config.yaml
num_attention_heads: 2
hidden_act: "gelu"
norm_eps: 1e-06
bias: "none"
learning_rate: 0.00836
lr_mult_qkv: 0.5
Each number is 128 + 32 x the weight over the matrix's rms, rounded and kept within 0 to 255. Layers, rows and columns count from 0. Numbers have three digits each.

# o: layer 9 attention output (transposed), 128x128, rms 0.0518, rows 54-63, columns 0-127
# v: layer 9 attention value, 128x128, rms 0.0422, rows 55-63, columns 0-127
# q: layer 9 attention query, 128x128, rms 0.0419, rows 64, columns 0-127
# k: layer 9 attention key, 128x128, rms 0.0416, rows 64, columns 0-127
o54:130172150111091115067116133091141145132154124153123121153122127064144154132143145107138133128116157095108118110137128138155109120087134115117112127109109116128105158145124122106124135156137117070144161140142163115146142117151088120140205129135105113114136142120155108118143124148130101135140093147138126133176117150138106114123116139121150142131125149138172136079146152122133141125063
v55:131141134131147121136119134151112116123098102101116108146108147153141138101155095123108112156174172150120098175120131134128126115142120111120115184131143124142168117112113090099133095142080150113110158161143124107130153127129141150135130139121100149151145126170117121160155128122145127151135141094151124125163103102116122132132115100132119137111132143133122120125108174106118139112148
o55:136143125127172096060153123132135152099103160116143155127133101142145118108125115148123121152128124100163146136131129133135140127133133119183112143127109165122087114103170131139119156105167148140157099121139109109110118102134152126129113109143115112099115152099149146138161130125157154093104150094110127116068118129087110106153115143114173105140111111086149160124142086141168100115132
v56:149090146108110138107123114096123135126109105154170183189158197110134141126086119110121126159081146146137125112134136124126100121150092122193084154110151141099127109130134122096116104119103128128158102138129098096151121100151144119122140148111134107163171189164112132130147110128130131136077099147115143143116099153140130089150085122123138140126135101137125106086165138128092153134149
o56:118199138087079094153160159130096119117152148097088140109129123122122097161124119133159141098183146163138155129119067151076178141104164155130131111120140142123126147115113087140127139122183127135092131110158149139079153159147123110167131152131148083141124137088128122109124095112108162125136131110183123123144142109161121159133137126115157129081130111104100121127127087083119130121144
v57:155133114141135155114144173121123131142113133158121121148097121137128107121096130163102111140156086101105081139087116159131157140114134147096136132104129167118125113117124105136156141106133088147122137094163112110150116143102080150101132131151143157115180093148127099139115117118134091101136142129142072137144136110130154182120151122088164143108115127120152116102121168096144145077126
o57:145100110119151112142170078136118140127099112136132104093077120116138153145154154115162174139181128181132163133091134154097101133181137136109121113138157087120115129126164123133156100123113134125140110142140129160108156145143164129138103126138132097130146144094108134128137146154146106111126097109129157106102143117104152125122118138125155126159078122176154109116155150130143143146140
v58:119121125112134142132151120119099109136136140099126165125113137117135108128122158106087100073144050119123129141141163129128112129181132154141091147146105119142138117132184109158133139104145163142099099118098136171154147129140148122073145115117172116105125128126135131153128108128117111120115084080150168171152120107103103162080128131141111135106131156130153103112120118125162142109114
o58:155172115110094148164131108117148119144126147123122132102095106090130148138145144177149134146131119165117117115136103083125140138146143171085142150130119127074114136157096141122129151129106115160134118149077134088104110148138090127125116166132090147153103163124142119123118129135161098156128130155128113122119168110130139095164151078063155159111164155123095114144097134107120102113165
v59:143161091125120112095133170113111099102122121109144131135145138113096152116108071132132153170089154156119097117138149112142118149136151122102111103131145110173132142072141125095157143164131115110148121117134126116156122099172122143169140090113121139147145094150138118146138145172136118174119142122124111129089110141113146129154144145090155159159158083135124114147150096073110100145178
o59:122157105144138085099153116124105125142129170152148127159139112132154118152180116110093111105129127088143151103149092158122136066124133102161131127150108079097105139168122159118084108101146140140107120127133133129106163109154104099096082155142143116102128145110106103131140081099105143137133099136158121144121140104120122113102120122149144103135145198142172115092104151132150132158123
v60:116100150096118135157124133153119143143125084153099119082148130114143132111118151120105152110136142115131143123143140124130148161100124126117109102139134119111081104142123127155092129130123121072121120142126095112168152105124106127172152126116128108107108142140108132102125141152152132126099143113153131166127136112131074154174125109153151122132098142133147105156115092114151127141132
o60:121131097157159120082105134113127113133104152138100157123095109140127136084116095142129123110098108108145136127144112157167125161128126115095150126118147172159147148127123129144128118099117133154132131133150129118124100152116160133089133149120145120110098135097098147121108148119118134152143125109074118086102116116115160125106114134100127151120122155130135133122181119150128141104137
v61:126132138118130109102123134138142132099114142144142077143091099099166144104128129138101110089099153161166108137125135142090136143115129107141090120148133075107135124136116127137144124151114111111162110127173085131116127106093146107127106122127115179135124148115130153125144102102145150136101122117158127143136109169121121130134144110094168133100145155116109102168113156109139164147131
o61:149141166126148129173087071132138152141117136144094115138137149152104127130151156101132140158136117100120130123160111154142122129116159129125145164134119144153117111095132092081129150091133121155099098088102134132134110148168149128136146109117124115144117179101126137117082100101156141134110166141157134142135149062131119148106132145123143107190101099130099130104137121152126122117134
v62:094140128157162123090132146156163160134131165163130110150124141166112090122142132110142112144142127090113147147107127129116158119135127136115151127178102070120150139126115129124155140133112105122110160115100137122101084098132124107091094136152133088072116105095116085142114132140191152120117154151147154127127168127114121116152139151107142141138130134129136133183142146135080156127082
o62:192112125125097123109105120155126110116090113142126081141179111160140130129143171116125127124102129176166126096103134119129108120156128112133104119124115163140127140164142139151112148124111117109147097105093141107141144143130145162122131123098142148135139115092194136133120092101108107133148147146130146136117134170172136149099055131132119122139115088117107134149129114135174101134137
v63:134147150102147130125140082139133127109120118114103148087125136115121099132122084150148122123127122150132111151152160071126185140159129082114099116131135124140130096152176149166129128134140142117115122114110117129120104094130144082128143122111151164118132138108174117128105157143086140132098128121139133107150081133144109078190154116124160103102110130113150142113088127148091127150128
o63:134169094134140156151077140132110096142124101154131163128128089133115128141144157131148109112155156136146141143124091182147109084112121176101124101128126102152132123120106149142099106083122103079144145155100147137103132126044106150145160137145132120119134161159141151158129086133152119150100147129134136143100184175101101155125150108127123091160129114099114173132149131132156101160136
q64:113184082182154173134066079118071127140093212061059139058181084094094179168120106064123152119091119180079138209077090074120075161111096151116140161069150186139120133130135123185154188115162072073187143144133158138152098081114191149138094174152166162192120105089133156127085125072105190155199099132075093117108096100134171149166120184125145123094102141117166104084148122145087117100171
k64:135112169142126146046117100149091173164118180097097129041169124133147129161133170095090096138136013067112147070166092052135091167073145141074117156142136069127118150043042074179134123090127113182135104112129081170131086107198118129158146158156149131042156146108137161149179194118058126180153103074164063118154125118113115111132138114198121165166144129098176142151157211176119187137104